Weights of a small GPT-style language model, trained from scratch on English Wikipedia.
Size: 12 layers, width 384, 2 heads of 128, MLP 768 GELU.
Architecture: RMSNorm before each block, learned positions, no biases in attention or MLP, untied embeddings, capped logits.
Each number is 500 + 50 x the weight over its row's rms, rounded and kept within 0 to 999. Layers, rows and columns count from 0. Numbers have three digits each. The size before them is the row's rms in percent of the matrix's.

# layer 6 MLP down (transposed), 768x384, rms 0.0796, rows 590-730, columns 192-239
132:602407464427510499611481488492435481478467461542559588524492512533499538552459376409414478584519498404542438442458474501511502526468524490489484
055:473407560493470553473513450420468483474459495562450524481482498535492563453563539551498456464516458471546533493447528522494601482504480481482547
102:454428473484573471542635553490541456434517470461528390492570392464596450441546560411534553502478572559540521459545505430459485475540522511489471
090:540556452429520536483497519527489554580519432465526517488573544580496562468483546525527477524494519506492501449490473478570484481532522527554617
099:497546539423499520577509473540531597489470424544499440412476477492463506541488474556509467548537451484505529464420533494417484429514502531517478
091:515496432551526504504509552506529506482471510542450549492504502463509509448504466590542592441493537558443515566482479596567520377471549414501470
099:533495460488597539568594466462507521469435472475453428402492468575386556498490500528518542455523538576474564562526628382479481442460353451439437
100:559501486450470542525482455531533455495537432474537481489442481511523433571496580515492536540467504351574495519566538499534447544427624529487573
098:491476521439529450493499547463468442480565561455505503522485510464651505463472493520431494501576512510429554477606533564367497530548450503428515
103:560547465466511560424446566516582549466471481421566598515434553415493546520472526420584466485558591547405434527459568516471589520472431442545563
105:403470421504539479464426555561469460478473467467449527602493438533454439404542498433486483467597426470514506562498544438492463583556401515507518
117:527445556514498479533486480471436434441536496496617595552494633605547540469425548339531530477440458461424563442500499507560452576477483414448497
092:484509577557385532490479512395535440489581575509531476360524440414561489514504442493502451464611554450485456544528503559516493412492489588468533
104:481470448465516484486562513542540461519473563505516497436539395475527533446441445523382527420510529487505501478565489477533413482398498496477570
089:462596517559562494501496434583477521509548567490544474468362419495504485592513527478431452440536508448573434496547519481459521485526457493518445
087:462516489554467566481484482433542553564425553483584426620515458379564471439515582446484458380455499432517478501562561522519532502539464521504437
101:460481474493481522504536486525522571474503521482553430577514478493487469495621459464398577472478569515405551545541474470533501531472559459471493
093:544427483521545430479393535409505497421556604446548503496484523474528494380462462553560579552516505568438586542510515467464553527487488495598566
092:451525446544577558427531439427621445462543419620600462507517591515547465445460494477586540510511447501511521444455560543528491440481571516564510
110:524514525424584581504376513528539503522483523529479556497421530482524514441528525487585557433459460611479408514542479454476536490466496555476498
094:509520438539500466404456476439492436552511554465482476552531436449508540493464518447473493497519605485488447519500502471449580584476492520523546
070:503508499581581490510493417554415494539457464598512540508497483501477412518520537563575604511336475496492528443552515495475429511533524578474471
093:446480582498465450564547508639490460610443481482526537442408531494411440550435489505482494513598486503494496480466524471521574527474465575551521
098:532471477602476478525490555461498475555467533460577482448541547582590523506415432409565593471520466534429590591571544539498462508509515458354536
105:495440472515423568506544468531582493531539474486562481443445618459461412465460431406542548590547541523477472529505485420516470506472417594468479
096:486488500463567416524548561497529506556403545510436386547545478528469469483553483467460483389510455542496484573510548454579416527565579531541487
112:490497524507409438493397536522497513476387508486473445477540520498495405538499545347446490488449561558490515454552497502493443496557489491450421
097:434560545432444490494482451496423446376498472482530470544382463465460388452485508443485572486546498440431555575553535502504490553495550478445523
105:603492496596485513474403435468507479509462512534548521517502548446523482597508435483478457502472443497552598483548477453437429622443451534495489
108:495580495466570476423560443463476393472570579507560453546491497487498539420416521439428560452497451513491528644501474555472537572462466530526587
087:593470490470460502514547507466524471495471516488487512518471501487417525451543471493559476502546467505463497496668524530543580543569515532581398
082:463426466521500435506499508431557612437467430443495579475463594489534487482478414573368417507596515452482527481475614461556562427509435498493414
097:586494524562460502565588444474545560533368361467403537505486473520546546475450431467525560531449533511483542561458496425507438515485474484560541
097:472450493551480551483478441506552458476543427462507445492440401401461471471493532614413454550509521486550485486581447570486557349491478476476395
113:476624463502505467512466516578521478460474524580493470478487429490486541515545531520460454562512512516482435564519515540529593505424456524452542
099:513532590468480575515454481449430487475470568505532381471393556499520490556605563492515494413615471548462529554576508450519456588437484541509386
111:496475547534459554456563535571520546459483548504583543420489532488495480488504542398537549523426523550565477501416403516374460479588467502531442
101:526434530545495534618535473562524369494493493466458520487446408490513481519571481455410474516567505500486570458545457548488432551472471548405434
105:518509470505552554502493478490532426478506534463487507491531394452553567558477518452630588526504502490418545503507510431464454475511549546454420
108:489510609607457492562495557488519441552485598572484407438517438493535576466441569461407459487550480374466449513546446479552553448525529461453484
102:412494461425553508484461478510512521499568527556575534469480420481536470516409507489487555541494494526503471528577472541525485566476539496504491
108:441550472445453466481530506511498517532547389500574396502478486517576441523413469451461542498548512552463479566549584488520470499497469437437514
090:464462351388537460431466536443345514559518538521397491506435497517490476478503478521483562475541471435498531535441448495507500434451581514517423
100:547540509530528507506518465521534510542495443539489445437532429518440548521506493386468484456462559480463467541418509420480478489481431415509439
097:555542511415559524544464473435464586518606512583538588408418482518584623495530498555517477505504542468429473552541489538513470458529479469536524
092:518582489481424519464502477497436512560467554402373450553521594485473504557422503494536568565558419522600491484450491487572413539470488534502501
107:464501431446408449509473486517491537438456501554482463441396533606486514495576444491592554500495535411526459521541551582444511539399463454431424
100:460550490475529509441503474483487495471491475414552546512514541511495585526436577422571511479556504607521525478515496521461423399524448462491516
098:472606499550493565424483478534526491586556611600608502522482459471516468404490491452550452407511510543491503487476526534389598498433369485516468
095:476448443477444466467506433379497464483423571461480493535521494494438591478498507509504576491552389477562551501413520473473551492498523404537509
102:519498447424399447535565529522503495498481419522492533431453497453572392536406479426521529558563490424517520455556544511464534454427541502479538
101:499456385542532615527482565431587465528423533471502500541515570492575517469600473678526439523472517469428435539489434611492506498523582569463572
102:528429367531507481452496535448605571540519454540516475504522421516474549475566614525573559512482509454504460568488406484481439502523452472456451
109:431506465478490502470424430493392460468537572553479502545493434447478413479442577464563544476425383542483429553550563548495452481559598498417456
091:418549460548534437576564435583585569575469500531424538544525473403501564580518537468509527417565440560451420567438466503470583496420464588543575
106:593496451553446517556495591548463533513533487522541379574563445553524452445492461502526584422473494509540456569582506595532495436559545544498466
094:513544481538486466474499415564406463490526570390516522512525559494507531554618416461488461465412456526567473553531517509479420517402477625391492
091:492448523497618442569494474528518504474471427458469460512523520502585499429531514466456525502571493593509490467541576463468407586445455471565485
093:509459436463458512458432451493535462543490595542507497475559507503573414480498570484471492594435417532483503586502719573500485530524462450556469
110:428483491530570404496403552428503457569555511522541473572459458476446534554432451564527378615442463567488478500541537483443534542599530531497449
109:441488476512434446528648454418409631441530434498476432505555503480540527477554485469548450474518483514575463455454573493508598398541473562507479
086:520504552503438536624556539449565510535513554508405416457545465487574536480433565464563473510511538451505502523470504517595449430509565478476495
098:460461470445455469549501549436505462534457472511637551435511487559498463366529484440470487565500486444483425509517472514425476557442481443427519
111:432592581562435475445527540494520453547474463524598588550456395466541481511467459540454567508431528429537478528532508467538479470442557475520484
105:476462459480505553560495495482476408479566550510511445495534594572544554470527500448452485407420457418502451483520489568487484553493565473457542
101:469507485531509444476463555501510487543516447413429465440517461535512467466519578439524531541585629459518501465510555523548576481467465444433488
104:406554517502479532510580420542535534589412461465484451486615447507545458512439537553535413485595494524532552460412478491493395494463551479492490
094:430410527503473526505495599571531604500505439494555577512450466489509612521485494486508512531551451377542500578529547517476498559508423494450473
119:595574466502560582467478521520508469543510453404505532418464547537491508415446573516475561556453502500542631514476395604456517524506520485399493
098:438541561554575456490456530463565452478571479591499578527396438615501545558539542505521540552521492436404488575584502507480516496531545438529526
096:487485472444545539482570533483478425507537544519566521526545474379492533533551472593588493479593403468470551517491436446447427444456456512442416
111:453468515544551443492518509483507605581574497509480541490467444533523426500496464479584539478467534392365416482520588594536446513506560410500525
093:520434454546464527531555521503458498533495528497470555553442542447570534430435532468437455540529521455565490553484598482462471514488488418491524
103:465509436432505432499408537423450549508545575471438540518538458537486513534499577503542527546578424508458497542582504531550493524521506486521388
095:499582409550587534460428481481503561596510493510535489421425633432496556480558473526512550524493597515495567541567433567643539549498530610502516
100:502475558567575445544477432530487491506611499396536493531487428514512616493420407363479512493520460499553443522413488475500645503532468512546507
101:506458433392543389507533487440356511448586517447451460492425493511488505473492380445380486468549514442452474443402432515493505510514530516502470
098:512555512531394515530510613502450525453536569515458513473512471506440409453417482480575487484505399431477491478451504430469454586554511424488465
111:483544514489441487491492470471519498504458520524523585484457469531547488536452424551524530537427505473553540524450474591473554484484455542450527
104:482479500437494563469532482514551521512492542508557477427509504473503475538452554467536462538481522580506502532519620400470526516498499460525452
098:490515388489511503534529482493541464409418501456545607535448525457453521450416541456381469542457455538483484523462587522480486548470446512537502
100:486556560574516466463547450526454533569589562533518492451522521483452435485447587562411492500452551457544420430575434568508403493461381579508533
107:478533523506571482465539458507583514527475434403557435478525575516521414493485499485525523428550504497510589572577504498525502586534475473438459
071:506464570492475575499460498522488548423512535588458573513499631497487501476507567524495502483482541488438512470481462467552494535577481437569515
089:440590453491502471432476523424478396614429618526527459661550414505577452549475576489579450532471495525556514518528547426454481433536547505502429
105:548456500530511519512496459440449494474488533568501496467410487526500492428548505445500445485504524475472454475467482479540423524398599503529431
096:500535522537527519484562453606456423587456499490535396543579533472489490502533502452511590372490547513538437510527442481502458489552526583438469
122:495510442505513497610488456502455498533500495440423507522533562513428513542374456501508421593476545538555622491447586545530476499461431570522509
092:366499533520403568403484449459478599505566489607471434488533508503556501559459494500464472536524475541473445508558581523582495488449419426518515
107:501513534452512507575445553608427446538515474403510557506590587462450406501454503517397531540479476530500486541521476524456476584453490428489507
090:409444478517435497592507513439441451394544423557574482501477501498531488555512481549508517607415517532466511413507468520556587430562472473468446
099:455500486535565400531519497517591530540440373474564560489546506510501518548511469467410402454463510531569481551466537462545438589526529532584418
094:540487406515570415453475487571527502503465386534483413456430519549492472577511466460570546521483586438410583524445536486465498537550461564532598
106:535445492381500562522487596522428458553503543541498516510466466637470522475493486502552425588483475580553519397498520546485505402502502531574423
098:481515530537477486602457407498440514538448461467554555459484490433606506460546555501518422469603380597468501496520556534484591549491502582548557
102:552520525511527432513536451558557488569443501541556412473484500521441415572493490420506460454589465441534570474512469539449537547520505521508372
095:526494420440521606470521516590474509500504525465540508519458566566416509524586503573485472520525473442498511542396417521563602594483550490468530
088:588547501528452451484484547538493499483491521632525494529485491484536488537483532503434505565536497409470529567521535477405603486569519404423525
104:524512491473625450562582484526530458409513486354505545467483425404574505514535455336412524507528581491526474572507502525466436537465506495516480
150:565444493521443610582535593501435493491574444465530479515464498537522535546492512569519465554449378484484587443574404529506485454428481521567483
104:427444425522475431510544533511598515535529596572453463532467533477504478454504432461505502459453287510454404460435542417452539480455538510587561
102:485400449530572440436524566486514544534454500580506478471480517500496598465557445647456394441551458468509488420474488417474578553501490562544448
102:532466502565464603557533528526553443636440507575543407462466589450431432483534505526515464485415619412487513438466458501526539430502515504500537
099:541461505534465466427525486439584487383451561428485497530480473455487488467520556419583563480473494448531538516482455522457497445542507455467408
108:472598522510579507448545492403532479499554493510549431510561508488491478534404503520579500450499512447535538493530463509518554525582539577500546
084:468484473469502468512431586527457487474402543491442563523516485535527554490477493446479514474484508609432485443451505445526510511466462560601511
101:602572525570478499479624461442512526545491600467537460486552564485543498582528534393551492398434539547529572533553516445517432575576522540558553
098:445524499492452477555474507630538583486523502471527459531485493386518513434615490430545492424525536528439433470561396510533439521537551473503545
105:550585509608514535477507542568410464544541467554603595595410453391435535460606494541478468555491394413523540411463445540528467436473500427554499
098:403531507552561485481494535524507471500459526509434528505472468476449505481451564458412500557564517487568462529450521485500593568453487570530529
148:424572581508526523485515439504540495480443549585658480484563520583583507525430491419574517489524489522480445433501561501480507485519535571572516
099:444485479489531487501555509431602553482494452505551522477479497547479532436597482495529492422513503454480418586518517509379562492502467445456516
101:572491429505528560499515527413537512469481482438555511534482581481528467451486508470436456558510463623581614496464482505495552498520452520429516
096:547492422533515579589459576540413516516461565411476514446460448515526507442521558493562493547555562551485451572569534519522537461452477547497437
091:537570532516433458546523537509464513502431549538522483528456494506429458504484483485524537590480539419444475533589421548539499486492535598514497
101:458444437481463477489521553446557447511486520471557464473531474467477448443503567482441556403504535450488579562537498482509480450478476533459522
079:471582506570537497518510513455479449432498511547453447539595555522504451585460523498536569512523512519548493531595543422550450447524543538509511
103:529497401565520507463454608536504459512531457475478524485562548550468549577546433401526546513526493466455601433461548525647568588502541474544518
100:539511477564593564454441451481584511511401501471473489571577560517514576504467522413477587503455593474565523561511455437442417484513589563523404
093:570502559423499491514413575510561505561524553515452495535527481503454534471483535509558530502486495445533496509495529464581594447574534514507451
088:410545433500414554487464484509519506483499563567573499478439499548544471453487464502543435501564439450419611442500516500439488496530503455424598
102:450469520415523609514543514463607496468431514488505591515480579518476457473479423449455500564415486430544425471540521525498463467462451488407502
103:547527515572551510491592458500409419590488509532509432466418481464559569569438479545589558532503490496390516459489509511535473452526463501516477
100:472506503532538554501537580560464332516558458513543534574480565546552487501568469470501537494375467552456495444470502492452541463514451582521551
105:491514562459493506390492389477489580507471473564572554473403496460528475497489517444549508467445520561560527585349503485391513600461503558524538
103:441482528492478433488582436572455468523534449487564548548416531479481466480474448470437522500493479563372448337544472539525560561445490500519527
101:481467465503526457504529430579475396544585557462467479443480493474526490502483504432560578582489549461457557487431549487481525535558591434434547
096:602529548507490479581542510598534519481513509471529530467539522483487462521482566489507482530533567565553557488482584546573398600588468446441481
107:412537508428483545441490438513434500505455563455445404493513416509547465547446425510493480437500420496506571420499566499544481544388449514526477
109:464510541439466427425536521511506514513508573455493502571554493522464540459535493472434587506557406532476514571473403515483535537536520479444407
100:504546510484539547571452393518521510531438486587546471455448396534395502498493469581513433543533430382486574401506356473463576521499585514455486
087:448465574496524458467518462479468589497447485436429481430517450451446544546450509513497433525534531572402606473533422559598543462546579517514535
091:495418535498446556469457505465440569619557417484426547492495474424560564521346455456410542531466370468481516503453486562418569485597505502562541
114:534545593527460512564569524478540479412501613502535500537534449507493525576502588519454484504489516487489546546461447444369491451527462445424441
097:457507501543516406445508433554380466478475537398475526526508443462458493461512563456597460461545484504513578514576542598479452536590546573440537
096:535510525539411535540440408578451481419526450422441528412474515471489438517522514581424522523606553526586453471478589514628525426438550567454435
106:575532573510465508509474484527506459383401506472572478422414499508471425443474467573539431482557465488550544513481483490452424434502501537484555
094:548511475472532478631414458447538458546534455362524497541513465481571428581499530508531535507485544474446601463475499484489440512544457556608514
093:476533491448580522482580450392448486499497471575422483434481566479506485484437529522520446530546474545401466458499413522505582460462515424584469
099:524438488496447567515480489499443526563524540493582455505493514532490483552611505408550486634453498514483490505447576600492464536521451543420391
118:494577527602533443528470461502558509545527421518520510444432516545482474493399497511523445505532512491573566496482512516551456448486467496391463
# layer 6 MLP up, 768x384, rms 0.0764, rows 591-731, columns 192-239
049:561573483473541475489394536542499477498501566463489507580517441489473562554472510386518458510533559465401502449476530489505480478483466490576521
099:476520493500437499427446424497477502520522482470566550586437511531463559483568435492425541573525445503462468519463502452560478499504493504552594
100:496494509546547585520479514435571475551529543560411431457515382460485426550505509468453506493546543550505491549507534493446472577518486513415482
100:462496551481545528528588425588382521541531350491467482508553520467480489447462501481580609492423466464454470502578522493570469548459478416526530
107:402525600448436400512462549477516405565451447507503449458481557468426440509516514467496332577453485493530565414573437424449478542517508545568553
102:481526484405482486467492502370564495498523550410507530469463421479536395480570481539461499455504501451559475449419432611570554457582549520489565
099:466577440513571513550470520513393505481437514550483523539656491494520508522512408538578562531529552509477507496511445455476480471500433493532480
102:571481450531553587422428514498500581471500489514599593523523532601489492484507444459550567481542503540604517460437450545543571560469556504536569
101:474558531494498600553546367451480508523506405506559512531509409456493530527422537530531530546433441570533603482470545501523463417460515470491550
103:570498468504555478531552417502515502527437522501540449500530506480507552426369550526471521576486519556494541580426495445449599424531445509410531
104:563466450536591528509468459482521550515538513443494491492360558537434556458429546457487465568610521528468450474543387485484486500478474488519496
098:454533431487563429536538514567536474542519485501460541517505526469490453517519479386535502487357461504588515477419553468486540602514574518492511
104:496525549493447565511484497437519487527445431486439533540536509572544534491544476405490529439574595516466455495514559596527455559519567402480531
093:550489429485501479507396562415521520509536468486472428525526509479460625563482489511483447487606453463431539430437469416503438471471399541469485
088:575545407467546566524528544560522462485497486432487528501578464526416504524511382566466481509466552553517506465463500561640478385427489464507429
091:547527499454452525442444481519504515503453522536494432490504494512450558549547581441529502497525474502490507574534463490514497478569399540446472
091:484419566549615428362563479422390496594542419598558502594488528549484464464477513483522390545508506490498460538485534570549426494441568448442418
102:537521537510531473524518543449420595504570530494427494608515459456566500509497536534540507515527594464532433572577366470537596616477566471457462
111:513457445527388535486525457507386557564477580475595450451514461434471529534489448501474547550512509540539528425401549423522447569586479407391539
091:441447526497545544545597510466518506443449494577515518555416508543532472539524468465556549533451515564486470508480555441549455412474460441535489
067:531515530469525489453497517552541482549508414522512455464470527443453546484482477450517425535686603432463472492467578481526587483458430538558424
099:560519446506485437497474513381526458555594585481423441546623440528511481472564548521514570531433515471491434484447530506476419551498435517524482
094:559518504439525481482441456496429484484475619526477510426466510423509552521573559635452417507505525499548407490508484488449533506556495492593490
105:530431518457445427578536553541492448498488443477441547508589492566479531460544502574506414434493465524566553481524469476532571528538523513471504
096:494380471466446546492540416394405565492487531440467455500465505513598481574456515503471503532518502453535485482551456562430563509440479493511419
102:499531424504532494530554528495558498560639579534565583464477404465481514571490472499549485541537505504452448554512572451425447516497471521513490
092:425488537492465454423490540492473588520456510581467409523494511410543546424535560500455447496458534481589472550498399594514506504448546462515579
097:538555439502443509457510567427500480416443544448468535454554536614519550505501466475577491517562556485484574526568517437531569592454533503472548
104:577453490554541449470537455459562401568565476460443533557535494481519426564522442515540501485547546455566568501469546530538391500467449550310499
095:531470415505588408573511482485504512488496540568538507540616429555538456526526417476474470475541482488518457421398476496440407562491444495516487
090:496522539518532491605459442516379513371576537482501546496564512436513492457496466463504481490530566580523501536526459439506492474421524541508598
095:447544467511606549447430560471510513566594505537548496610482499513380421521524509545477510496522433454498450418426569521479460496461436489548474
105:506472488473523566459562591526474564498476476479518479564413598501508595502481434477524509473543508435515466473527458540476489591558499505501509
108:488451562528570516376472548451450450471488468512528451512467544564563448510429508458609532460468496460416523471481424457552545435434468466561444
093:677489520491526479490517540503419472444477516540491499488604417419417526482474529442586538530547552491494489565536450576543508447551563455433427
112:532518518549533467537486552547557554398534485441527479539499528550427494520494489453466503409623542472514443436540467487581517559463524443489487
102:481644497378422571427480506502489580431484460509483473502515477502500507526462450568508501496463408448494579483509508522552503396423465422498422
103:545534565523582484500437517582455471458491492466446486414489465482466506493574482515482425486446542476457493496437450343533465499496519479468525
111:502599491573558493437436471512534503535490449484472535511534572529479481519495491525514542461529535679551514430550484548500516439440474560514452
098:530427433537583534464561582480486465548586545506531498591569475442500572495413471524555509423534513452459563497459506491490576641512482550477539
099:463472441477560559448553405397494547520511514511473477517465504515464512577457472482512431571490591472591473506538467582555517614529462500531506
101:568520511570456509508469524481449614485453498555478480526508476453511516471513515492544539554473522491550480465451534476488471483462503523488615
104:549522555404506447423479511515568478483524525371561558502512491462488525447478450509476453438512482523476518540553475467375487551501479462410557
093:411464534571480489406502528476510452498532349497527482458569533530513455561541429548518461461497503464520508433497549554493578539551529483511434
092:453523508465569422569561541580602429532491411427512559446499509497490437510477533530499421446477475513489450556502543517479518509502472441376552
102:534455528506526549536516526471465567504369482405531538491554406542546572562512536436535496428530535560565505585514515469521482422545533507574532
091:524495511569482478477508616443452501504504446413401554534472475457379405436468451481443448490483454511438486576545396603530510545496483441389474
104:536449494535572499532577415488509458426493497490560496580443422531478497641460552474519567573505458525439530544481523470479500595472478511452506
095:508498442510508472486514515562469441459578470505462560546469521488438471576401534507417484463431545495401510514452538495478556514466436567468503
104:548552458525543553490522481524471520498490572525530444452424521551500540418453451508494531538429450549510455465521482548545400512480407474497522
106:451520499447504501338414529466513532514463462515508527554525541545456553458416443535484508453510422561430496493545496444535453523541470543443449
109:460522527519408547501436453533523452473535621413455495590466573539559481498484550477470524487594521506459534517524498501516521394495492536506503
092:506456521580499495524471539551527523472375502514486429470489489510472491600524525479545531513436526425511478406478471540501598474482501405628532
089:557500433522500525474461463488550579596429513490476469519537546528489515541432585374494504573531481406466461487462488576507536522437498512554471
101:450526468435532548446461403561435484546479571549621495467461532511513502564494461462508479545436588556500497508481527454447485542477515567448505
085:490515451473555446536473441588491537451457524476521451567433549447531433450428565467465471589552572566517514536507482588427444537592495520472515
087:531541476499501488513433485521520513491480493590441508565529552477383457518455451515493588465459498438537492518462380493556517497498573573480616
094:411493519551486569532485519583477507566468485513504433506556493489395458502393520473490557403556504567473485451502337444530418457651521552426486
117:577478580500567594430557450498438571490425483542557466464564495483504505565495529513437553521543511423452462421487554493573456508570484450561522
107:480470511472520528392551564485503409581580477534506553511454493474454379541528527520400483517523510434477562505487460610513484510414573519491457
089:383508499517529528512532388543443538435544524442563522503429438488553488469536439461509555474485452520443454534502450538446543351480419503504452
100:526530392585449487503509545444474447419550531533465502475463491425484550516433468489547437532504548457537477448453603489553481521553452500521507
104:529406461393595593577545441489487496442542496450444447473543542519464557513530557424541469476522503526482559481529546525484505501525417428454510
106:547478536471521510429502558456514529420506472454551533499468383530471497469474526518586466515511444604500492514504484460505519398515465448440514
097:525453446532508546473373620496563563465422533452478600551470561474498475536508534465512455394483552513534486567499529478526484544429429537566560
109:423545585466491530513537507517469474494482503571537419491477584544504381558463539543512490534584542481474484458489493562478547396476556529433508
097:457479471488518579440494455552487486402661407523524497565508539548400599517478468507544477531533459499544535539462466582524485504559458526545465
112:434552479429583469530492484533439503466481446468457516401522584510581578434576488495570483514453601486525601615513512519432544410423570399503442
098:565423481484448456565571535437486542539436494404573502466584538431601516516522515496503473522453503548603515472400463440504404568503457627523508
098:585530580473482523489491475456508458492536498459401435537501503508394440523583477483463482539483471617486375531517470484549508498471490500509565
104:464481472439431572456469473448459494480449465459533400555550526487517493512458487482536544421510496551504511480460521521469455472518442577453467
099:520550521528502551443555514437424431522582456543619435519439596529481516448594419566560497514566540525473637568455511490582536401498530514521443
106:549554455504469530425587490429556483444495416466503550508464467509527559407531484496540484426502480564480530576435612390462487522393540463465558
099:518496503553518598510495499431558484455578504491478463651563512483516555547404453545508519469545534515505468449451460531503448523492468412493453
096:520489543453469497496552533506407427479421479429430495433504482499530491418565553541577485553518468539433426433583485521494429439452527438499462
106:445530556593682428480584442475570497458514519504469487526507476458561487474509470473615500476523472559499542489553523513459560526501559476493563
108:508442535507532448449479479456547535546531419486465588429472487486505469468531422481491479490535628508558501443483485485420524487535475627440502
114:483473521434427466402464573435531513519616492548515539458473504436569471478497434593407443520474513508501505464500487488505516512544591590485508
100:495513484546470489579470504558389458442465485416454541521561468529416573504560546426465501459512526453435516457514518392444630503554461546520583
099:541457490524552491418521535501477484418567502503465437510568521586533446566550522512578415479490509570568493445496473478590484443462415472562424
102:493429405542523442518443484462578460507422415440484454489550491565528552541446526542581500499568451479498513445487543513439555518513580423473500
105:571429510413497522488441508533458486497502541453485492590453420587444467587635559512473471513475427527518491493480537463554478435627415464518630
072:525472430496585428526376555535550433478476520447502476415509453559502481483513481459523524598512525561474470513533545613449415486445421536494508
089:533529531588505552422541455456549563565519455554489557407439432500574573540377393422460535592529530456424438567493507545524499541479488554435483
105:450436430462509528508439520566468509616532527465461491501479426465537502578408497482525486434478448486482547450469538541432488485512548544444578
096:552436605518490415508441552458556504432472462499500509501533551468539482429362567563511437602517414485516545470614474517546502561512408478541459
114:540517477479444496527427438433458499482476472450406450461601509614452632601546468481488436461489522501515487512456484507506429502550526517514466
098:668469486467455515484495445537557558477377482437430524473486551494490562520547475514515515517492469409490536535446396549405534504504480464503455
103:510630477512590540528471439520499565533473559559602488538480400593515438540472424466541597482540518569433496522446505463555461525519517592510596
097:533532562494518446487495520446563611561456540426475582502459467533574508408490569412432547423597501506565484477529453528527449446490470531438519
095:493582493438374533521504520493489486506566478567593491455543461481555452438483386473498533554487529552429493395582459558446447427458393574411556
097:517481549455431476543486506469443454494565371489415531587470496429521508506474562481497500477430489449486466505471496501485515459632483440479534
109:483485520587474467526538393453623539428465445411511442558522568468536569542514505524553553549501475459457459584459498466493508535454530518470549
098:563568453424564436486472503478496461471607468516399509498560548542487488513455472454458529551509560560505471514465462430465562556478486456401464
100:538502446592488539329435543528417600507455468500433581573594496492528546520569464503447526547420591533432552614475562525544428572449482466550507
101:427537539457476462470518430441528556486502503564475467449585494548553402551542476379537507529550508534444570422582542517491535480513493547511480
099:446465475415522588468454468459453484585480469440426440469545465448490549514431504542466429451466602537552489392587451388485506440498513562485489
092:505447481528536515469461471537427487475370497591501395563518452534534604492450582513471538519416577458497433463481528542503541489535534477527582
142:454492498498589587494500581504455468515566579647493506527403580537363527407502485506484521517519504511493455402515546516552440469531451484557550
101:564521536482408539509481465469410479364502491464529473422531458502529404551588546459497564482575585417460536535547471547463507605576493526474456
104:503475506455502477533531465480510447519450450428506502491501529464462482493515596477445510523475537529552509665518524524510479468466439407449520
115:555542497503568482485538462548406478480513514530431496542505385589541567583448529531518551565589518580588407453518433465579475596432495499564451
102:522526486469551551479415533495460498560502595524486486453493615548531444578514556523518530515469414579459556509473514403468478433549493478498488
111:502421501451484515498440553466535524475501528469550445480519563449604478582447460521582522529594567479414545441463452469458529432491478503488479
080:655510531545534424406443516489492468541476516458526476461544527497490547545527509563492446485499467406522508550464474432513548492497515335545477
097:476519465485516378523509537436445523509489515614531454539316555485415443451549518499463430588545550505439507527588503487579482458469501481456450
096:443465470545550556445541430552457460525526512469548578505512570543519465478575564533477471546532430604500440507493471405402459455530466572544452
105:441603526590508503445494552503486456450556507501491438564486470546524513563500523471461394531471592503549590595509569473546471480509474469541535
097:524508430473498566503486436496476470524540408476523464494436467522583560526471449499523397502536491457495476455555516620530426438525504444457473
134:447543520451356619551436508579469586517550474540595523496474531476465467499509545496573604452510524567460436548501479470420521359508518483511489
090:523442550435469495454532485533497485476392552484466510440463508535480520468567524554469501554494484454597684451551502461533457606361525480448509
098:444440523458502430537507500518403447574496566482508485499478488497404446543535564475536541554472495484473407447547484440455519421506512510478488
094:408467542468535428396557449493489533496541464558474446559492524405518585488495570499493400506478510496479581456448462428546560531493525523495563
097:508532534534530443467493477502500511491566484520476527457480498416500575522554506518481537403462453561537437469462602504490497547478512522516543
095:543497570491471490537485535562487619454518478530492493528439631563485595526459481514554632531500595541582467421492446479490495521626494528507489
082:466498376417537417566497529503503541605506497513492537540479424403479509516484471384512504494451609425520530510523554515473514538483519462396500
103:541463451479510534490399493579498507506500485485554432500475420437451505412535586514580497519447542478467345436537566499491438481543536510411504
095:502418415504509507511530539448478531515474557530560492468534496523403487519532543536532482532577446560466380514557499443496503555456498514518488
097:522516439470510531436495420467475554559530506467545462540474555436481495537537443521500479583493541461566450524472453470444492484520454465439517
098:502523503486510422537506475490533561522426490445472452472527504387444558515565471492450605433522461549608474489554532457505463506439427484467427
099:586540504679508485517555563554486463487542568540567470493539516541501570525475602519534494430550437503486532508510513443538561535572455498478620
100:480456517484418626656495449483561520459579464427475515567497529476444471484520492426486578435430484510467438527471518445493520544484453554499610
093:528474407535427503505503474499564619498528641494522553526435512487516449503544514537481425460573500453524468425536439511504504504507404556493461
105:460492438507563456613480505533490489523490497543551513542520567506543455486476631549515470585489452483494551510490509479475471555505447439470585
107:489391508527429557581423478498552480450514485469484418465544548528556485473530485460407593514495473593513457554526493499465448464549528478494448
092:460554431463454551563479428468505476423413460486532551493422537516462549490517464537445532470582572413503410493493589537496538475619514511548528
093:413538477562519526504461550486497538494469543567541504523478460576555487574493529441528558495493576554484422493534495569512501452481521534483522
100:460490536474540433420498570457577400561538475561455535368498529484561496503419528475414535432429468552498462474532550513544438643581566505492561
107:523498450485579423559455500582509564469517392495463536503476491504561536457555461559448506496444498502495495535583513569519494523468565488544577
105:587451513499512480497519555482514506482469520364490470512491496435490491449478583534492493513518481536525496520538546456506447551477475479547506
093:573552513568514561499465532531501433557458553544577494464530502552548489488547471499539476495492461497463504488530515508439502475457511490483524
098:474527564538564470474513451558519491418536576465478468529568524545459455442583590513547514573521543527519522514554493413558460519443569452465511
112:479483484479500554470404518542495531520479505429546525554508572544570520424529525468429571540534591528540515553535429510592381492488523519551495
095:494445434397471588522518477479531504574510540487560477551573558509478471463503439465475585532542480462437420548555487461465448409434504522502481
107:520501588547445516505437506479567486517547580580567442478415538444537545516496533475581525505471368473454535535488486425491488474491486490512526
106:462433371457557424556518555459543531486445515501473469461494509545540486546459526429461471568498497454515523523564521469607479496473445490485427
088:471459538544455582440575526514488487446464561522443480521523450451445515500563533436425454477523472456463444498517525571541542567479518456477465
092:458453590526507447468523536511539470536455484498485480506540518511482506505457492520386440586568479482456504534422452513506412450491424536550515
096:454464495432375458512516539444534472473455394520575461510500539482533478451541538525583493475548498498507477575458484527526546499551524492512550
105:506454493546452583499551488521411509526514504533449446560535580500566512544455499575545557599488481523503476508505498479519506539507528481572466
096:538472491566494548490461474493537545453466484448537484593533486529509463604533520483603482558411414478558501450470423431557497525415544442501529